config.toml
d_mlp = 384
positions = "rope"
init_std_qkv = 0.0375
init_std_up = 0.0375
init_std_down = 0.0
beta1 = 0.95
warmup_steps = 200
decay_fraction = 1.0
decay_shape = "linear"
seq_len = 128
steps = 6941
dataset = "wikipedia_en"
Each number is 50 + 12 x the weight over its row's rms, rounded and kept within 0 to 99. Layers, rows and columns count from 0. The size before them is the row's rms in percent of the matrix's.

# up: layer 11 MLP up, 384x96, rms 0.236, rows 230-246, columns 0-95
# down: layer 11 MLP down (transposed), 384x96, rms 0.324, rows 230-245, columns 0-95
up230 093:47 46 41 39 42 46 48 51 34 53 55 56 52 52 68 40 52 65 28 57 44 52 31 46 57 50 47 68 47 70 46 28 40 46 64 45 35 55 54 63 46 61 47 80 56 31 42 78 39 66 47 50 58 39 36 36 42 51 60 61 73 53 38 65 57 29 48 66 45 31 37 63 67 49 53 49 44 51 48 47 39 45 42 57 69 65 43 53 49 66 51 56 49 49 57 95
down230 097:37 45 46 39 34 60 48 57 39 44 46 75 54 49 53 33 53 60 34 44 48 35 46 37 54 49 37 59 16 25 56 54 28 61 39 70 55 61 67 57 35 62 66 63 51 55 44 54 41 67 41 59 57 60 62 45 60 63 39 67 60 50 59 34 83 49 55 66 52 50 46 53 50 38 42 44 39 28 36 40 58 36 50 55 48 36 34 45 38 47 34 53 43 76 48 36
up231 084:40 34 60 24 54 34 65 62 43 38 40 55 60 65 65 64 32 52 44 36 43 37 44 48 53 80 43 61 66 35 52 55 63 60 49 44 35 53 62 61 52 51 29 64 60 61 42 61 42 48 39 62 61 28 51 47 42 56 61 58 59 40 42 28 45 68 74 43 27 42 43 45 42 57 51 49 45 42 42 43 61 55 33 63 57 45 48 40 73 78 59 38 48 68 52 42
down231 091:30 60 58 14 62 28 33 48 49 49 56 41 56 45 49 54 32 54 50 60 76 46 48 34 29 43 53 46 52 51 27 63 41 29 57 54 55 54 40 61 49 33 67 42 57 46 57 56 33 60 69 35 47 54 31 49 49 58 47 60 45 35 32 28 38 59 56 57 71 55 60 41 57 47 63 28 48 58 24 38 55 59 51 41 51 44 45 69 64 37 53 42 33 57 46 52
up232 098:68 39 37 45 57 61 55 51 58 52 61 39 49 33 42 54 71 59 52 59 47 36 62 37 62 59 57 37 56 48 27 53 56 39 56 45 26 53 41 44 39 51 44 58 78 44 48 53 65 59 64 59 29 59 41 67 28 38 75 32 77 41 50 49 80 64 33 48 60 51 60 37 47 48 47 56 38 46 42 62 37 55 49 60 60 67 40 37 45 45 76 47 52 44 45 73
down232 105:41 46 57 52 43 49 48 52 67 71 44 53 49 43 67 34 60 57 47 67 47 44 50 35 40 74 35 67 86 31 53 69 58 41 58 50 46 52 57 52 37 52 44 47 52 29 42 44 50 51 28 37 63 37 33 40 56 51 58 27 51 28 53 26 59 58 56 63 53 51 75 46 45 48 60 68 48 55 58 32 48 52 41 39 33 24 46 30 65 45 66 46 51 42 49 42
up233 104:55 61 48 41 39 42 38 28 26 39 67 57 63 59 64 61 35 57 55 53 39 82 33 36 49 20 58 59 50 29 32 48 59 45 28 43 52 49 58 54 58 37 41 51 57 39 50 49 57 81 65 52 54 29 61 41 49 35 42 35 34 53 58 38 41 44 38 49 42 43 51 32 40 58 24 52 46 58 70 60 47 54 44 48 54 49 50 44 48 32 42 40 44 60 25 51
down233 106:54 37 51 47 64 42 58 63 41 55 49 62 31 72 46 41 25 46 43 43 53 70 53 50 58 33 48 53 31 29 47 54 60 51 49 27 47 55 45 40 36 54 42 59 52 59 33 79 42 56 35 45 40 42 69 77 70 56 44 29 55 41 55 39 48 48 27 37 66 58 49 36 46 37 32 60 54 39 39 67 48 22 30 48 42 42 55 52 47 53 59 58 71 64 44 44
up234 102:45 36 57 56 51 52 70 62 79 38 48 51 61 43 62 35 46 40 31 62 53 49 32 45 50 47 51 53 57 44 65 35 50 37 50 62 47 51 63 48 55 46 66 59 68 58 67 46 49 41 50 45 15 83 54 45 57 60 52 24 49 42 43 44 68 46 46 43 65 45 48 62 51 23 19 49 53 48 52 52 35 43 51 73 32 50 49 53 48 50 44 28 29 47 63 44
down234 099:34 56 46 36 36 65 34 41 55 38 57 51 65 52 62 50 39 66 42 27 43 25 37 50 58 41 65 58 54 42 50 41 58 59 59 56 49 53 56 45 50 40 75 59 45 54 52 38 54 29 48 69 65 54 55 46 57 52 35 36 78 66 56 42 50 32 54 67 51 33 39 59 39 55 49 69 32 59 65 48 47 39 16 50 48 43 30 75 58 53 39 56 38 58 71 52
up235 100:34 42 40 51 40 41 53 55 52 66 49 53 54 64 40 59 62 50 49 59 39 43 51 68 56 52 58 33 61 56 12 44 51 56 52 68 56 33 54 53 49 62 15 73 20 64 78 52 47 63 64 46 46 57 44 61 40 55 50 58 51 56 50 55 56 54 59 45 59 60 46 61 70 56 60 35 46 37 58 72 38 41 59 49 43 45 52 66 46 15 55 43 44 64 32 51
down235 096:29 51 52 31 33 44 57 41 20 63 48 69 52 43 72 55 60 51 39 29 36 47 29 34 56 79 36 41 23 53 53 51 34 63 47 57 43 73 31 66 68 38 81 39 52 62 46 62 54 52 46 57 50 45 62 51 47 43 64 49 52 59 56 54 40 42 47 50 64 51 41 46 53 54 47 66 43 47 69 42 55 64 61 38 67 38 46 51 48 51 72 53 48 35 51 47
up236 101:65 65 48 57 47 49 66 47 42 50 59 63 41 43 53 34 73 55 64 60 35 53 64 47 61 44 25 54 54 34 55 42 45 65 77 51 58 54 44 40 63 37 42 48 58 63 70 36 55 74 51 29 49 39 70 48 44 74 42 26 44 41 47 53 53 39 41 49 61 62 26 53 31 52 51 59 66 61 51 32 61 53 72 45 63 56 59 38 57 27 50 54 42 68 38 41
down236 096:50 61 46 57 59 28 52 63 59 62 65 69 69 57 41 37 47 48 46 39 58 25 74 17 65 57 45 52 40 62 41 63 59 73 42 47 51 69 64 53 62 34 54 51 61 61 38 50 57 34 39 42 50 38 36 34 47 45 49 54 48 67 47 54 44 46 58 58 60 60 51 62 39 32 50 43 42 77 42 38 26 41 56 35 59 70 76 50 48 46 52 42 34 55 51 40
up237 092:68 32 48 62 32 66 59 58 39 64 68 56 45 42 58 57 45 51 46 53 42 34 81 32 42 53 44 47 75 50 47 49 45 51 50 67 48 49 59 54 65 37 46 58 61 36 50 34 28 56 48 52 50 36 36 51 45 36 48 57 52 30 37 38 67 39 56 67 47 76 48 45 38 48 25 60 47 61 49 60 70 69 62 66 49 50 22 41 55 46 45 37 26 43 64 39
down237 100:28 49 46 44 30 40 63 54 47 51 56 42 46 45 47 53 43 55 47 61 46 23 53 70 59 65 59 38 64 49 48 58 71 56 48 32 69 48 55 70 56 35 24 60 52 40 59 59 45 68 35 61 48 41 41 55 47 50 52 66 57 29 35 61 44 45 53 48 46 47 41 40 84 56 50 41 41 60 50 55 39 46 58 68 37 72 50 43 70 44 68 53 31 26 60 24
up238 097:47 42 42 41 61 61 52 37 56 69 43 36 26 87 30 31 64 47 39 79 51 50 53 59 66 28 65 33 55 84 42 50 70 67 51 56 53 52 47 46 47 57 56 49 65 42 42 54 43 61 53 50 60 50 58 51 50 46 45 55 64 56 66 48 32 40 52 67 49 36 34 61 32 46 28 52 40 31 69 47 50 55 66 38 50 53 50 43 63 57 48 50 43 54 37 58
down238 099:56 58 63 73 63 42 46 39 66 71 46 49 33 39 57 34 67 56 47 64 50 78 38 62 58 53 33 38 49 59 33 56 53 49 45 70 41 49 31 52 67 53 47 41 52 57 44 53 31 41 46 61 49 19 48 42 56 39 49 54 49 36 70 58 49 65 56 29 64 39 32 59 62 47 50 60 50 60 32 38 58 61 50 60 45 18 50 63 44 71 56 61 28 43 43 45
up239 098:51 30 51 68 50 36 50 61 37 37 33 64 49 47 49 30 42 39 61 65 56 29 50 48 52 48 74 71 60 54 59 41 51 62 44 41 42 52 55 65 29 60 49 44 60 61 57 34 49 68 46 37 23 61 62 55 35 49 30 39 48 55 55 50 55 68 63 30 56 48 45 36 58 52 48 57 47 63 61 39 83 57 34 51 55 64 58 67 66 34 56 68 36 65 55 34
down239 111:48 57 40 35 44 40 59 57 31 59 37 53 64 36 67 58 63 51 48 64 49 47 82 53 56 42 45 52 89 69 51 66 44 52 65 47 53 52 69 53 44 44 38 31 48 45 38 44 59 61 36 34 30 46 57 54 52 53 46 37 28 61 43 47 57 62 61 53 21 51 78 49 49 48 59 53 57 43 67 34 73 44 44 51 58 50 57 47 26 46 54 51 58 64 32 57
up240 104:47 64 41 54 28 63 43 47 40 48 33 60 45 51 60 34 51 27 41 59 73 58 33 59 42 63 49 55 41 82 58 49 54 35 45 70 73 77 57 41 47 50 68 53 53 64 61 16 70 52 25 52 53 31 50 44 24 36 56 57 64 48 49 42 47 41 49 42 52 51 51 46 53 51 36 57 45 57 62 28 49 44 54 39 57 53 68 50 50 51 46 50 59 40 40 30
down240 100:55 41 51 53 70 60 49 49 57 63 35 39 49 65 55 51 50 49 38 63 57 52 37 78 73 43 59 73 75 56 44 58 51 44 50 47 62 61 51 38 48 70 23 32 75 42 62 41 60 63 38 38 54 62 33 52 50 38 39 45 43 57 56 53 54 40 67 44 35 47 51 51 68 61 35 57 56 48 63 48 53 56 54 72 61 78 66 51 48 38 67 71 44 32 31 45
up241 091:46 55 49 58 67 61 70 42 46 47 43 49 54 55 40 54 50 55 58 31 43 44 45 43 55 63 34 44 49 33 65 78 45 70 78 63 47 59 65 37 43 56 50 52 76 48 68 68 56 57 45 49 46 54 41 58 50 46 56 67 35 52 59 47 39 44 22 59 65 69 35 47 48 55 49 24 51 45 64 38 51 72 60 35 61 49 39 34 46 32 41 56 73 66 34 35
down241 086:54 44 52 74 76 45 63 58 29 42 50 66 57 42 29 34 36 48 43 50 38 63 53 45 58 45 49 47 28 56 57 51 49 78 42 50 57 39 75 36 65 32 54 49 52 54 59 62 53 54 28 51 57 65 38 67 59 63 47 54 17 57 69 71 57 41 34 52 53 58 50 44 59 51 61 50 42 42 49 48 66 66 52 37 48 63 14 57 51 48 54 40 52 58 47 36
up242 089:39 38 79 61 43 56 33 66 53 65 53 67 60 30 36 74 48 52 41 61 61 43 67 47 51 42 57 52 62 65 47 41 82 43 32 44 39 76 49 56 62 34 44 76 70 52 61 49 42 49 41 42 54 73 53 47 49 65 39 71 35 58 46 59 39 58 34 51 41 40 37 54 41 43 40 38 56 68 47 40 40 45 47 48 49 71 43 60 52 32 39 63 47 41 52 54
down242 103:18 65 52 41 53 49 60 47 52 62 34 69 46 65 28 71 54 52 58 31 56 56 64 68 46 55 44 57 73 55 51 40 51 51 53 53 36 46 55 74 39 41 23 51 70 42 43 41 51 47 14 46 40 38 57 42 37 50 49 53 64 61 52 48 30 40 40 60 31 34 40 44 52 56 76 48 66 42 51 47 60 47 43 42 60 44 70 56 37 39 65 63 57 48 47 57
up243 106:69 57 53 37 45 35 49 69 64 38 80 71 71 53 57 56 54 44 36 50 49 33 49 44 58 44 64 61 51 40 40 55 49 44 40 39 49 72 38 41 51 59 59 67 46 50 63 61 36 40 48 82 39 45 43 75 53 55 45 60 32 42 46 41 45 65 59 59 62 64 49 33 47 48 35 54 32 41 65 60 59 48 37 43 51 28 55 32 49 79 43 52 35 41 42 65
down243 104:59 72 44 42 61 30 55 46 55 55 74 46 38 45 51 53 62 55 28 76 50 59 56 38 53 57 50 53 32 53 54 57 65 58 55 48 71 45 34 41 21 41 65 29 48 68 49 60 45 48 47 49 72 56 44 26 46 44 41 58 48 57 69 43 44 53 53 48 62 55 18 46 67 38 72 36 74 47 43 51 43 39 36 58 54 67 44 57 69 55 69 38 56 46 49 60
up244 087:35 34 50 45 24 38 68 47 56 50 54 44 60 35 59 43 67 53 50 55 54 45 39 52 49 45 37 24 57 74 43 41 70 41 50 71 55 55 42 58 41 26 64 47 50 50 30 51 56 63 48 54 23 35 34 57 49 79 62 46 62 49 37 46 37 48 39 42 74 48 28 60 44 65 48 47 44 50 48 59 63 48 46 43 41 51 49 51 33 50 34 50 33 19 63 40
down244 099:60 51 42 43 57 40 48 48 27 66 40 30 49 46 64 43 70 44 52 61 41 46 43 69 52 57 40 71 57 62 54 34 53 54 52 48 45 43 48 36 55 61 34 61 57 53 65 43 33 34 70 54 59 55 65 38 59 53 53 56 56 63 33 40 40 61 49 55 50 28 81 60 55 43 35 39 36 32 61 37 49 39 58 58 51 58 42 70 40 67 73 70 15 55 56 56
up245 115:43 73 53 59 28 60 49 45 53 50 45 42 40 45 74 37 52 43 50 58 40 60 34 40 76 47 66 47 54 60 44 55 44 71 67 49 36 52 52 58 36 37 63 53 61 35 68 42 37 46 36 56 51 31 34 42 50 51 53 52 52 63 39 53 56 68 73 51 41 31 33 74 64 74 54 56 42 67 22 61 56 36 45 32 42 56 62 56 56 45 55 43 56 66 44 30
down245 092:46 49 59 61 37 65 52 43 65 60 44 44 40 43 42 60 49 36 51 33 33 40 28 32 27 61 48 57 63 65 47 50 49 30 40 45 65 54 41 58 35 45 67 68 27 47 59 62 44 60 54 40 37 63 42 50 50 46 56 44 40 49 59 56 64 57 36 40 35 75 16 39 50 28 51 49 35 38 47 47 55 35 51 28 46 52 45 62 46 42 39 61 42 72 21 47
up246 099:44 52 43 57 57 39 61 57 52 49 48 37 49 57 38 60 45 53 41 32 62 40 41 39 44 71 48 54 54 69 41 58 58 33 41 29 50 65 71 64 68 40 44 74 61 62 63 62 58 53 40 42 64 42 65 70 47 56 38 42 53 54 47 53 34 52 52 58 29 45 36 77 44 25 59 43 48 65 47 22 45 54 40 36 72 51 62 60 65 32 31 64 54 61 43 31